Weights of a small GPT-style language model, trained from scratch on English Wikipedia.
Architecture: RMSNorm before each block, biases, untied embeddings.
Each number is 128 + 24 x the weight over the matrix's rms, rounded and kept within 0 to 255. Layers, rows and columns count from 0. Numbers have three digits each.

# v: layer 2 attention value, 288x192, rms 0.0399, rows 36-72, columns 0-95
# o: layer 2 attention output (transposed), 288x192, rms 0.0281, rows 36-72, columns 0-95
# q: layer 2 attention query, 288x192, rms 0.0452, rows 64-95, columns 0-95
# k: layer 2 attention key, 288x192, rms 0.0435, rows 64-95, columns 0-95
v36:151163113141123104118094160118081153173079091180108147182103181150146187095094100096135082097140170149144196134146134062143097102082202175113115133156124133076139142085157139095165130106097148157106147180117158131169142156171169109092115155122092194109129159101105176118103146169161102088
o36:126129114154105150104094087172167137100077126117131162161140135164158112114093130148087103114113115145061121136151134169160165093108179111129173134109120115114089093127160098119119076134176147110111130125119122100138160071165147225177133160092120128130121120120149169120126139070127106128
v37:139117157138115139102154159125165156164087130153110161108170123163119174159121164109096180136155140110156166152135163140130154081093132151128117107116193057136130097148161102150154129066136130133155126106148153123118134165162160088108144142127108138109108121133079127137094155134136145083
o37:181112109130142131100131114125140143124144179105098139139096102144158089155136161155115134115139102137075154188176138146116164103104103141136173145158181150079117147145163123097095122161112154049165107146118147076118114090142091142133149109123158170105136168088141089145123116129203131131
v38:153193121067200115117093093179133087100155111120107108148104124151069172095126103133104123161151125131164145099156076150147167143096122107148101149154120114095155118180117103062141151183147107087107153102098168134106135142117099142102072151160078110116126152097126145097122165098111106166
o38:137150115067155116132074124101127112136136112124060141122140079150130173143050141119116151151161134109101185141112102064140063158142121137066122124105132117145105150178142157086149135122140088085069153139207169130186131069176061137106127076154160101111142109182173159170099097158089107171
v39:185065157156093131079136162144129150126142124131121098059150100112123103186129147147124082177151099115101116147072164104107140080125180069139119153171166142180100155099133121179108127102102086096168170123138140086152095110187152132133126099127131073189138104084147123119149129158173152133
o39:166131113090138148144144095135126145084138131073142126059129167138106104099184112067156072160115123122120103109167143130114178123124122151149112120214126138140170111080106071174126131114101127164202149104081071105096138203152164087161122126094095129123122136083090132118159149022174153100
v40:088089188116120143137087186148130192110125114106157185177113140084110139113134182094131168078064055176127128117205124175159139090174147136154095111124149118090164167138091151117131180145120150124174150181047125171165109052127203145145109169025082116063171084117058145180138112085115150094
o40:183128127103112131109131160142136103086107121096107201170111164093211101109067129169136158165135086129130098063109140109105220055121159150123173087169163099108142126099102048110120139136098133131138097116147129195189133158145127146217168132108102135038116121117171120091189191130101093170
v41:179153118098091157122084181143110168149123150106122170145173120151171191138139137156136176168097077075106111172084125095085094097087073197167087126131171125121158109097131093159142150153091123118137130151081140153174100110119103151117039153117151166184078079130099089103159122123142125104
o41:111079182136086143073097126133113145065104150070145147130117104153104151117124109161101100142139125152124103123116143144118166025185099136138058152111084129131174127144079068101124091110167205112217156084068119092158214106173115116046166132099139156155130137127109095089120105057154129147
v42:182142163103186101152136091132165134104100166136152169123145184137152137160133112091157106167102082225095125088094132091135085164119112146088119162083148134085167117176104154173165074152153106066119104129098132123197065159142166158102085092121093132108164141117075085161181143084172107151
o42:161129118140106146118111164176105098124060121085171120136076154119125148144132122100106148101163119098174088158088106121111148110130176134099174125106101113166067149121107073136173114119152085106081199097087193159113141093111162210210132153105161083091109130168099130152145123130158133151
v43:159081095167148112142141139133175070167101134125119117112096135113079099111152102151094127081116101122162117123166154094111120130099136095110076133190164146163091145139094162099116135089147079119135110121157107113175160150127105118150122076102139136140175142214084183183154094067152168148
o43:149140160075154166149140122133145101180175149132163115092123140159161101140091134149139096081143137139138139171103108063173185186090113133083158120191143201131098096101071166123120192099116113140119173148079193115167160146089162113146109073152125156135104193168074179109139150077125164146
v44:107082144110110117089145135108100169107048167059113116141103131153129141106185107098097129130114120107149115190137149148134129117127106160148154122154125107125108140124099122131085144118176149156151080180102164104095145165148113109062099148112078133100118110162133140138161114141122100141
o44:118144139166096133180105142104143138144084131090113125102207127113144113111102138134135141111138119112067129097150109083144168097108079094139145139128146129098139158140186145133157131170114144128109081120180114090119212168161124128138141124156122122151133132129117115138177086115139122134
v45:157150107118144172121170108111152108172155070141141123121122137060111145130147109113153137150186088120093139119117196100098107188150117084116145142047106175153133131119118153153142105121171092105163121131097121110195065133062139130192180078162133128155191129148084130083072139084144078137
o45:083141135078143130145158158129106177135104153206178109177077139142083135122156108115176121103126147116220147141095100141130099138153157130138141130090142142099097095141092131176099129081134146107145211122110142174111120098086130154170103191121146145116169131141111119125148114109142095107
v46:092160103150093131098078125104160097169154079169157095153150140155123167106149122095134120108112129120124186083082125132104104117166159085186148106108180163086123087090100187132119107156152108137163170103149134124128116149165192135163063129167125128180144148093164102159123101192189153120
o46:139154115124147115122128120120115137083098087111139154195111085141124084086159098111101085128164144130196120124105176145107139108121137114134129163098123089181187121117078106137093114129137134140150150104143087147152101119168148155119132166138138135127106156146142141100163108089097129121
v47:092130132134183138121132178137164169187080143136082153108121124148093116111143090125126130117159167110104141123111129125117145144103159165130155124119117129101159164108163149130102170094123185163100151152157164076135117091109157155094144129101131146090167139129103151205124150088126095078
o47:112126106107121158151133096148183156131128102102140141120102138131171123193142156118118114107101175135093114145127104127154127129103099126113189142149120160133076093122107088139121147114078176101102113173092104119120118118110154130161125146070084135126140113111112109124114145051165105154
v48:133175088132169079123164158076078147113178095133207083163128133082155154148105138067158147124098092157096159105118085137131154166113131082131088135081070146152140123175073154159126071159125118171097115134139115126130055178096131166103196141171145142096162156125183127117073101109103138122
o48:124130139159137102078115165167099146119100148135161120153097148139106184139158103137163153116083088136188116141108126138184118150160205123125126090116097128147116143143140124139138119130127077128125211144052126173072127134127125126160143174148127142189127128184117115157048154171078079114
v49:100145137133133131106172137151117130151138159160095142173106140129153158165174161094088128152100111090175158184067081108129147126089146107129074154156149126157106110110122100109174123092133184127125172125145154079112090158159136129096169135129101158095113094071106082151059168099054131093
o49:119100082151126091085135145112149170129132160129110097132110131167149129162144167156127087112068089156065130158154093132188176170128137134083107121181127107104115156135182093074118092123122120046173122148107103086103099150152112058137192096150129173133140142136163098138102089144124122131
v50:172099148181128105106175148111192098172132154118133160105161157136138165164154140145131125113125179110116123150112178111130086134145094140106105097153130056205157128152158111098101155091170113116144094071112113138147167142136084129155125149057144108119077108145057125161131153146139124092
o50:143176173128132152147173141136136094146195163121195147092129116122187095130127120153128104117170123125077150156150132145096166165116094145126152138134153171103101134158100135148111179140158152059155142148144146147152112134134141142091115103148156145118096157165118153142116151105221153135
v51:068136101096108149128115120137085148112113115156102104104148095151150130150082174139144127172133137083158129107100118139171153105127184085146177123084162133146080168156115108145104147126146115126190182150146108100081171153178167112099158174129086085101154124152134129144133123124175063093
o51:125163100141111127184094098120087130131165097164078105150131100123153085132181143039168152145124098063080139133154176052092119104123132116151145147118155142117152142143156159136114138154102119116098132126167080145086102124150108158160135168100107140074120174059126097181158075096124133101
v52:073133148071110082176117165147135142111106152130113115119189104127104089139072100198141179151171138207167151131127045097157200201108116097190071173117181028142153089127164131112116177126171143098112115097193095148163079100099146122130129112100136072150129122125126122138146152181136130093
o52:194145124099112109098105125135089071141155146107150194096112140113128101135202105128134111122128162105240072157107141137116125155143073127148156149121097112163142127144094078153112129130173114140135089182112151067129090121127109102146138144065144103122123161107146103132114116126162151113
v53:088182140134134207145131065085109122162185136139130060154145150127154130118126217077141158101106118149159135097104156169095156154149145128100122111112141111085149145142186158101161162127109095113115166138115127137118086077125095116088156127073106104164125074056190112152153093118099099123
o53:119095097102137075099149164090119116109140131158143125161168080102089190124120129097126124165104111138102095130101093164113101151152164161099113135090130021159128168146122108093106108093129136131133145108177101155086086163069128122133122118147145191114137111111129100138102089190108139128
v54:095142136083093083159123096145165112106185159158127096141140117118124226191063135168134099162096101209151171125120100122113117129112075128137154160087110135142095112115160094136175097122117153077092129090129143087124089124169078123133120116164161114176148146131104124125176122137140152131
o54:120079098196109124128100145106058063130096145119157095173078147095093147175205126152163100129141115130137075169142124182130097079118083139133158169110103126138083131112111116099147133137163095099071151130086134107113123107115137158178155201079095079110130120079114097109131081200116120091
v55:121136167199166129144166177072138111127150175132135136055089103145174132166135155166116068127169085114136165133146076129111146127159111072108155115115111127170125104186118135128119187086143191150158162105095149169167147150127142162155143104127136145086076137130176116111129096162092117151
o55:177150121191147121224106191131081153180159131111133072109100129060145148152099134140135066130073129139106177167115113072145122153129146134124106091131129084118128186141169189183095150108084119151130107112064059129100135222124135087134108152065045102078152083134107184142105214215125128090
v56:111177196147111114058075157114113147147120147059132111082149132117116069124101097099150135139139142129132114168116168141119102141110134121124154134162141128091125101097070138098116124150181090149157110176104136111108198129105145129065100158149095094100113132162138219154135131069075139205
o56:163163139107123193163114128132122116107126124121119100098201091096139122143066109097118174138133111073102162125131142071111127126123162115084143151186110101119135136112134142153130098137122106108091094145151129156142135145114183123087130128108125097093150127127129121153135165081135112172
v57:100106077085071123118133101122153118153093098137104095155139139166125091105132130163118139140126097154061076132157108140093085072120150137156182165104063143087149168096092080113071095199103131181129085142144132152170141074165131098173090114156135119173152181115115223123094163147154195124
o57:085112156129121167153133080161116105067128112129127125132157179131125126127180140139119142117128189203191123124118152182146076149121134121147065142151110141136122091068063125104088138121104152180154107125101094150150114141108136133041124118144118117151147142103104137079159195101107123106
v58:190153150088110131119127084121107126151135131119135132085141181152119140162101148132113187123147109106183103128160154121098099085126105106091154153172144099160152160153150138152132157150065090170166157152130132104118097104086143155086164140127152113117137097168083120141108178138141142098
o58:139109120113114171122143157171112110132111137136141121089127129110150139143135159156112117084120101121091098163140126145104117099119089108128135149161166093128114121091131139104141157165100088131141151132114159132128155159079133147130114096141138131105122131083081113146120159137134136143
v59:111097151139169141162177141076172105193093143132131133129129087126139166112196134120118086150177145102127098167136125121139098100157164152155177163172104091158144161133131115119145105071105168141063109101132119103102108121166080144113090124190138181181134145159105134159111178151126060098
o59:089096135141130116117111137148136140148139136132143100081111162184114115159135192147106131105132161151104105149144083127132120091100090088136113177129098106126126168127136138108079157089103153149100111155107098094108082109128129103128157100184148138154139112188112122129142086126114114171
v60:156107082128181089125096159120092110134138086129142071177177134138143133091093132134152143145074147183149123112168147106104123169166070140151142137138181134129132109114141187159027119180143070136135094119144073158161171142058104097181132137144159105118171121195162142098173093126190190121
o60:103147190141167144143141143191112090164134129166135111149150122116143144061147076143134154106174122076186129134132139098114091186136137144181154143128106206161141107122044155130108139146162117120173163148134176162155108079109139151142075123131123146154080125108129123141101115121107148151
v61:139068118133110108167075148115135119208127126117115075146106104071157080116119107161106096091165143118130171154137105145124112123176182088090122114130141130157105080127097117144139127138171137116142125091150101139150099156131165122155129128107094153103132190129184109107104133178156148098
o61:130141127137138099152114084103163168149138114138128181139128099158108113083143122137156103146136165088118128115105156179146098160111157111140142156107156155121176112132100159131088138156157126156139119145153100132143129151104158124156084180107105108109116133130166164118126101109154125062
v62:133153096069138139122135087177111075109136156181110125141101144177104146127148147141112120112167088126134155169121124139124133088102163187100130119120104160113112192092157157143092115154108177153183053132083106154151102109113188145148123150144140101110189150128093187178139142087098123126
o62:129091143154089162168180149139140117132107141117127135124154164083182116129112143119126122137127129184136125094109134155148127117093130083163135132159129139110089095115090117099120114080146121140124178093123067115168166150120145204150121133105090077057162141110124115086174110121144064146
v63:165128140095139142087121142134081165126143179118126057068152108084139087180121141157102167156127058126121077123086075107091136137109172070149203127169030075135098137107143140107116144159123142114094144084205136158115105097108056118168169083109089086086102121160123138122122080059078174123
o63:094158127088063138176167113113131119133162157126110090032114135063130156132121122128156116107102097122149122131171090141116155208095124134127127103194092110109150153086103123161131117150116102143152101129083115105076100146082134121116118110105121128096120111114129100135095193172154135112
q64:138138159130100134116138170168093142136132117135105118128138128153126120136124116131138119150149155104114116127104099161115116127174127137132110138123148178114123126102099137141090128102160130135126130157129126136135135122152116132126131140154113090130154157159103113151147149142130123123
k64:102111120129139133110163143121087165092138145115155153124143121146107155141105105127111113110113134071111130115124120132098121130137124133115111116144110172103123122118129113130135111129115128149142132123117102117110107145114116146118108109142096163116130164121093147181131090111125129161
q65:108144073137154152099114146151117147120148126167148137129134135121114135096129129111130121119107153128121106141127165150127078080126132127119094074108146142125142150090139114153114179114118134100154117134107122138133126105156151169132172131139126124137124156125115150129122109156124162116
k65:121115124135170148116110154180133146117133116125148092102126105134132111096070108160130126141115156128123116125091114153126115112112112149133116120104106121092118094138088141155131176130117147119114131146126114123140080190132128150164139168142155123174157132114153171170120105125086145122
q66:118136134131151118089144170135125098103127116130132139111098127101148144100099105139094089149103144092136113163148098161148118127129126091135159083132114118097148124074159118111143138157137141129085124128093119109137135152145105159122109174139161101137120107110158113114139126119126095130
k66:108121101121125147127088126170149093117167149137117112139095105119145099116139133139118093122095135116137119117100144131110093136136121107158116125103169159097126131149083145148175148154120141087111156124132115166098136145133123138125130125116149125140161128100146145146112147105146134181
q67:118083131100130180136116122114124105085093174125155156124093130079113129130130116164099119130119139130101125111126135154122103107163151100125126112139127149112130142129111129154109145124125144162087105124110128125124131127145112142125135160132148148134134097107118145140144129162164111124
k67:121132116152113122097101091154114145139131116128151112126104149137102141121137107138125130144121144138150122112125175140117136149098135142150131143120131115118097091143115119144121080111131159122157128141098139130136120100105150126187171118118112155098107094113131126090149102130088171131
q68:123163110100149162134103155156085124104109145076137130127108129081105110166120109152079132162111132131144105121136084104105120101142153148123106126108123135123132158118161153152116130110135130130140136150110100131144139137109149121123141097121097092205081172142105125166164089160109133095
k68:082107158090136120141083116160145118135118135177132139136115127112112189125144151062127133165148120146150139104114157128110165134150114098143135146119143169122126088106143160114107103129102185135151121147115163156117129113133143142154144125120151086175116105122155143110127131141095190088
q69:108124119165129129137152106094176110165098145105159123112153141127123157131112144126150147108151120085106124139128142156122139137073101153160147145128097122142095119144128120125163105133084146117170144104141128110106127139129144132142131117150138100118129119111138124115138185106100161124
k69:152122117132104157119161115152102114130063157114125141111091100139081107158162128111130138102102161140104151138126082113134094131139103096135146149144141149144120158099168148111118157162160106167107115120139129147145156110155135112145115153084127137159115113152149112124125092108179144129
q70:134158159134171113152132121073173160131147111104117167140099165153158147073075116160182145167183109100131113120126124134138154136098058120122148149132118106128135080159125115115101136125109105102169166116142161137112094116141116096133145135120138157082126118103164140128124160137129141089
k70:139166106133138121159140142148114125123130145135100161129121138116093137150081138172117149084135113143095117144124126136108121110133154143131109150157106089139099133169142111188099135133116156164096117134142143109127109147133102083131119141121151124113143144161103122127161131164113105151
q71:126118188117122120154101129159130155131122157099126143136120120115140152125151139154153138111145126109113157100136124137142146147150119161129173151162121102132133120102172127168119090131104153098138119119106151095141124128102127133165139088125122146104132092111152151126097157107152124141
k71:164121175143125087080151123124149121127099097095166148085162141177124107108069135175099152136116156117173052166170153124150104103080152134104093122149120130132109112111137127160136115124135129138097146111096114107113119145154099107115121153171143149112109129116094157148130112075090114152
q72:112156165111102177109099126167056083106072105110072105148118086118155094120116160159175130119138132133191146180147137170153152122131126115120140106163116181117124117124148147139168151145127138116126108167062146116126138085100135132138116151127125148152176126130118130124157115108110157161
k72:091114177142113161124121137149140130125112132149093144146105105106133181156161143102140148147125130143093194134152091137077116135131116162154108119118136121105121145131130132148126120124122114142090144153188088136119145093144189160108159110112109143094119075127146143180130121147106151097
q73:113135104068107113124142109103177168156155154091118151090132134167118092123095119127141124129113153137087151105135110173136133123136076106158152154139143165098141178130145130137164150097118165189134173076103147104121172134099119148104121131150153155084164114153138095137077077137128109149
k73:170110099128096134144122098128134156123098128098098140129141128159145152110152109086104143183115170125107168122146127118095121111135106151133099093161119148106138148101141142126115167105163104136143128088153123137169138151146118154122165101110125113115130137182155145149151100142143190098
q74:123109147107128130183133108139116158138141154138112116145128113124113089138132141146089154134121162129110140123139103134107160135111166086114134146140114150117124188134132168152205087088097108169142162108149109139119159120120134157120159147125126097134086179148128139078108090132106109116
k74:149107078106103165142146127163143126133134144123121132112113094128154161097141093077120115138099127162130172139119104123139115121130122124165126133113152141144170140114141120131115139104128119130118132123146145131102139173095118125124122104123104122133108113143119102131115086158129115143
q75:146122106096149145129138145095160166151179120116136123135158171171149160174117072080095108138131114110107111120131099094109123106124102123127138108078136091072136149124085147119133127077143125137120150099168133173142112117163115131120139111128163101142065115139143128156160095117126131122
k75:100186134108115115140135111119093121099168119170133109150113141142119129106084168157136120121150113136127085098116146141132142105124152169132112131108112120124096086130134132140132107089126160074107124130146113113118130078081100104157090140123103134120134171137120138098108126128089127123
q76:130139150111138133154100152148115118122110153107131136135102107080113149121114165162135119138135121095121101168124158164105107125142157101110108122165125163123123123148113150160189159110145090146119113157097103121110134158131157154148072153098104129151127115131120123109141109141123132164
k76:072131117129119131111099125139135107126150112129099152140082078144154158110157102116120132155138117160145188135139116116112119134185085112150114125100144108145170138156088139097120162148147117131137120091089126167140134111117086135174154115104126083157116137121173088085102142158097146136
q77:129198141134141100123154143078112103121149084108158134120149174117100155143084151118055091154147117156140111141102165106114156071152107135176147121108130105126111108126143113125154153108094105129125097141134067101114077103180120147112132128096133137128118143157123093126162149098152150108
k77:107111118126124098185156085087138114145106120172081116150142143132078122171114147114130145082143138132158097119095128105102164123123092122123150149105112137127144143168112128152161111134101140130154145158129121117132157125111153131096115117107130109145141156144139123096164132127132108105
q78:138160141120135132140118140116095137106143117104153156141122159112102164176115126119099126104106103113120120133099123145133138094154147089126127131121138069135130110121134144154172144138135093117100070128129119139153078126139124104165101122160137103156147151112110126129133112083168132117
k78:135145139137125101161142118083161141143093141138092099157137158155140122159130153138121121090148108138121136092131135122131135146156117115109161109080149115119119139118134146143114125170123162118127129105104112135142096127112164133152102097133153125137122186113183122141134156143127152100
q79:119117095146152135168128140107114113120116088102085140140135165144129124123138152141126138132140106103129116139113164142133107110115123121145099127123134170168125129127124112143147126123128176084176141125144102131157122106149174108099096124144150100141112165120136173096102074139115188115
k79:163122160123103107154123169101106093161074135060103151108142159128127110148140141129134121102147139111161105112182160122120157118150157129122171133123140183094072129149157154112152139176132122161096142138144103106140133127134178149126111126148168117134085079148109130111100130124180108119
q80:105115120114092140117146117163155155128101165102118138115140112134131134091183155099192150141145154127123166138155096123139104155136143189129134163121134123137180104123135112111086104145134165137158140087151191126151169109111126134087121127119103128133123131146165170097085123150132094117
k80:143161137169129180121111134170103119119177142137165173088097112132138093116162078125167113110071147143114109187115095147156078097147148092126115092130137121133136116084118120132144083080170132158120109110114144159108120163121098116139107142177110142129119112105119088111114121119154108187
q81:134106136130102107158149083167111106145097139141102101129120139145103099134134141115185144135139144102127119088164150130113135156106116176114112127108133126127158092144142133103106081161129159118146133099149137115103132128092137144087155122123092093120124132129122149140094101143156121129
k81:146191095164116152077116113166090093152125121164191139129072098099174143131134094092114144153132129117091133155110097138154125080138113119155117126156152162139153142132113138099158089100118096123137095142156153142135133147122099151126109118166112124116125075145113097109124157144147085173
q82:149098135117102119111140107134107134104106131133125099131146093150150071102147134133162154151108170097117155126154134106128145176130137176139160130152118130155113106123121134085093151129151122106111123119148122097148136145080145133137130121138122097132138082145155168135111116106149094134
k82:112148118156150172128114162138090105132130137135137134088132120117120127078142104095131145130107169138093114168146119113120127128126130125157124101149142150128132132100085094152117119110131104132131122095136154140137104124128106155132119172117122164125114132155079124102088131159147112140
q83:116136150082106100165146147126133127137172108123138125128126152144134146153142125103086121127129124098120108111126145052115119155136131122102111161108136080098156122127146138109147124118103111145131150101134149107133121094096084129146117125127163116110121174149107108138169131114103083138
k83:112153124094146132100144107139115119113169172172137089168136128092145105094147171123123111098133102135131102128101060139167180135125104138115155110126101148113098139152149094117134089123100135121123114107115164124108116140082101098121153113125122121102131150133153160131144135124120100148
q84:148143108133063134097108155147094131140083142112103113112118118119128131093101124110176132164134128120153170120128132188138106111136120171121143099122098121117131093131133121136127139165158150052150111112105170146122127119104153128150080137122110125202165140099173115095115112159145130128
k84:162161159170103128146154121129123085154120134099145107124141108092137160139162093139137154156131201155133113143097130124128139100135150097138107112161155150179112138138159105159101165172114118166134128121113134142161090123169113134113172129160144116097099097142102108108151102136181098144
q85:126130144186143146140123126097146138120132181142117145121142112126144093102142142125129143124108143142110155116107095129175108138083141100127134142137121122159122094156111126142128126146156148111130131143078153187157153121104099095116186115097158155119151116151107183136101118134161198130
k85:108139127148094112146158121166129141128139137078120178110091119112128142121107063135163137100086083083111164161153143125166148116135149134136086133139153138140122118130117106104141085115128134144182127157111164119159143094113107128106115116129125150118108104141091120105103145085083140116
q86:138119117164117138108118120133138123148100118150091125169152091133145071087076111126119125130131160141156145137167093153114129118137090138161148114164107115132085143160101133147121081131172132089196134112120161162130177148087108103137097083120102110153121146109146121130089109114109121124
k86:147152083135082137081137104152131155105127124104126132082108134143112135139151151147129104159094112145167120145130091114164089140101125116143096106147093112164132145176153092144114157131112097101127123111085179103162126120171122175113151119137138127109111130170102113146122133127149114127
q87:120144119123152097126100146105167138132149121126130119130135154155143121109100119128117135139121113156141127130123140116122146142123124105121142148103132084106095115126147140155158121105116106132137114120104086182108089126118115140154114106142181139155125151136112122113144162099118136141
k87:119115133133116092137135136133140155104134137135120127148131142134126129143142120152139102169139159133121119121130119123125152159106105153121154115076119126123106162117126152149097131130109114094124102133140145136119123113110143113133119145155122155135109126119151112131143139129102149127
q88:141095130113145083169156121106139149138106094117151122151140152162117138119161156091118157101170139102118124103160148145118164113098149141119136180136128112145109118151104135105143123108117138141146123123157129139117143121137105104144094110132127113141142135142149159094139126104111130077
k88:129174136137152108118155134150132116113130157124156121152114135139161113121134124131137096158068099117117102176178101155143156135115105125112120111158103131139159182135105100126142136136130103087107106172117139089118148130139122126123134140161106101136155133150085142126096128112140093156
q89:154094131133136166106103089147148152101133173103126128131090066143140123128146135133179123115136150141158125155125094148118128168119109156085133127146122144114122140124112153130102085139172144127130141138092176143128159095118155122121149127096078147122127120129125131105096098144125119150
k89:110115130132141189143141170126155145151181144125171174134091125139138148102118099138106150147126126135106109168140090094109117131138144124139064123147128144138132154092151132128154129128150073146155104101135109130116115119163121128134169106145138126124122113131117114128091110137138127142
q90:161147114142131155092138136116164157138148159170099084159102092141156103107119115151137182109131133105126141141160141165153136117108082142163111135132109162107162092129139109110080127141169141057185180099114152119135131087086088119094104125153159093092146090127146111109136135160122109143
k90:148154121129162171108129141161091131110151129119137140125136129167124105104138113137151126151092167152117107115169120126129137116081136124142126152104119116132171151138106125156150136121133111131114126134128141148108123130128088105143148123160112159121079119118111098143126102111167098131
q91:096154138130150114131129129132105137094175063090138126124139158122114115126126138116097105117121120111121149095120140143120123107130176127133143127104145144125097156142125142143136126125108132164078108125161052115125098158138137113138093120134128145109136167125096114143164132134112154129
k91:109124128086148099163115089129159144129102117125126145174112154114121138157109138142118099111163101137143127128097120099100143170152123139121168114121139147109125153119121129139126169162103129095107145137121147135121139150088133120108149127130115121145135113132135179134146170126152139116
q92:104134097099149142125127140078140099117183111173120135104153159103128112186119118132098062148101131141104075105078147128146122111155119104162132104102144114119107127079133153103149164114114125136090126122113082158143086103142104163114140118128154127113126146104095126116174129100113167119
k92:148103174107110087169141088074130139120118132133117120155148155112137138163137170157148103104157138147139125071105186120092147132098112155121175137095110146129109128105130117152138126146117154097142128161152143098129144115142125101116132098121139137161112132135173125150167153111127155118
q93:101110133127136090147138113115061111125090075091159124132126155111110171150146160132110143135082131135137122149106140144093124130127122087159144123090172097159108107117132113137160158177114107146074101148117100127184095150177179168136135127105131178148143145097125145138139145106151187083
k93:125099121113129120137077140071163154161135132140100121137129135137100099142111128126115100129143166091138174102121183132074123133150132148138142121104149139132103099110128139130094131127129166104128117103127063127165119194123156108116102132158142114146156104099127153140107153108108139086
q94:110125098112133135162153091130194154124159138163099157148104141117165130132062137108104138122123142127126103115125102143106091138120138104162115099147143122115124126117123126164107107098111120193114182103129116149128135140127127146128145103119114125104116104150094088129143126128087138072
k94:138104102110122100090111096142121135108129115138109118112138147161111122101091160130119099142123103103116114121113150110145136146149168105095131149133090150150135140145131129104138115100158157113134144105140148122134178130129151122120147116092133143132135140122168142122097111144145143141
q95:147138118119151139121094131160122128130116123104137115131120114093151112122144163187120143139116112119139123134157115169158149109137112166122128111153142153120114129138115134123132100150142142135116124110077134118116128138112142105108121103139119133135140127116104128122116119142127135165
k95:107139135112104137143124136099135088119132154099105143133132146132144136115175118118095134145084160143113132095138154117076059122095136145128134115132131130134107125115129148130123095127130081150155115129099075183117134111119148143138095130108132108122136092150127073129137142156122120135
v64:117106137120117159154176114159096078108094161134116127113110111149158120146145138107125109127103089180110117118142075161109135141141144103109151103123156112118112180114144143089135118119139144161108120118125118109131104094123134153098108133149151112104110084166079100150107118111106142091
o64:130085124101169117119150101125109172094169109130167145111130133132066113089116111134146146172167195108100127106132120134142147128126132127113120117171116103112165128099124119129118105128128108119135141153092098176077149145161141092110152132120151123118135130080150155137152129104125121132
v65:145119130125101150127168161170118096150138138121141126114132127083106114142119119134100135175169156118114112126118129118096099162146104137154089147118175150113106137152097150151152139144136118097125149091099130102134120167145113126125147117146143134144086116117144120137147145117133131172
o65:141115125118189118182114128108141127089115090122109129109123142147157100154117115103121124120116086137125145095110121089156154134111109106111110097103099105142124138144117117125133153142124139128116130119112112140158135118078163115149094114121153140112131099111111124130121171118092138108
v66:121134103119123148113111109166136104156159120150137118097138103098100171125143149152095155104112150135115139106148111109165141112140111114103095087147124089104122109139136098141116114124149116164148153150141143144173092119102149114142095107114136126114140158150131152106120138107165104132
o66:127136130113139110119144129096102131135139159138138128111115127109147122131109128127084123123146114166178142141119145138099168140112111126149117110088129137171120149118144131125141133100095118136108108124138117155154124179111148104140142150096129183143103100124100099123146123103116148129
v67:136095114134117124150164123090122114165123142139074130109117110130139153130146090152131117091129141129104140100106158099151131147130111159127116110119119159122142141130135137165124144109149115111162158136130119113144132135126141138142114102121111121133159155163109156130137100131103128123
o67:155139140157140109133108105144117143142117107111112121120128099148104106121155159167123122141121115136114105134110148123155149136107154092132119120152108128116104098156144112136136090122083137139115096122140127122101103131129129137119145136115132128176132114120100098105088168150193133151
v68:125107144127147127135147101140103165131129117124148146106134117115166127149093123116141091170122149143145150154125102126170120124104101123118145156103131133099107130146125154078153119134117135138099105114094119164092115063096153117114156153086143114118162135116110134090130130132114128154
o68:066113148134073118121140142084139152177126133129140109140118108051111128157123109128107148128109106103124115097098117095099120137172126117148115118129111150135169137124107111109087134073113148143139129134170144092169127154157106068100101093168120089112137155141133150124169133139118132119
v69:107154157160120111149159122114130115135113143090156114082166136166107100126137119145136115131121161122133100139157104116144095088133144104120143115164153123120137156100160109113132099123128106159148101115126095129081160123164108149139122138126100128141080146145067145169123130113163112161
o69:165103113101139116123171126058098112133111158125103164069103178087144174150091140125095128102131159139141091091090138075122127139145146118128149106111110131128069095123152108152144113149117115131107181150092133196131123178137176143097107140123166123091130098104079153152134164058097120090
v70:130113156115136117130152132145133092141132127146162133101107131138136127136131094144135100117122083115120117167159144120162103120130148119107146095105118127140120156111141094129127123166131143114119120107130153116112100122135142122138069166149130110083149132186107110124137135134133157110
o70:136144119110099096117113123117149145106149157118128172127132125111127128140128142112095129157156177138165131127156163145096126148151112121140176116123154138154120162121141176101159137089154077143137176098126104140120111143171111111117145150133152149137154118123140129122130103088093137095
v71:127118123102149155114096101132120106143148091145163158113117142131139148102147133144144103085108151120105131156148136123112093170164159115108131139129123130150102159158099131126134133132131102119130066144106095154137113122150118131167142148108152142151101129111107169134133135104098142138
o71:126136117127152156142114128168151143131107134130110106142144118139158139108146144112080106135104137140148117119164106150126152147108089133134117108096150123095168158151161131122150100122163120094099152095112146114132147124146102128137079140126143156125120143135161134116133140086150107150
v72:142128113141133125123150142140095107104080108161108130104129124163139162147171135071152100129129087106116116102138121139133105113134127118145162089141147136113129125117114145140093150144110108129144134100126108128092149079139134162123145122153130119120138114105165110105127146154107137124
o72:133141152130148157108129122187127137143147148116146105172158111125109143110103116184133117122107140127109148158158127151122132169090109121121142145074124127129128128124134136105136153100166119108123121159107125116148133126147089117099131160133161124137166140140141144141115117073153134130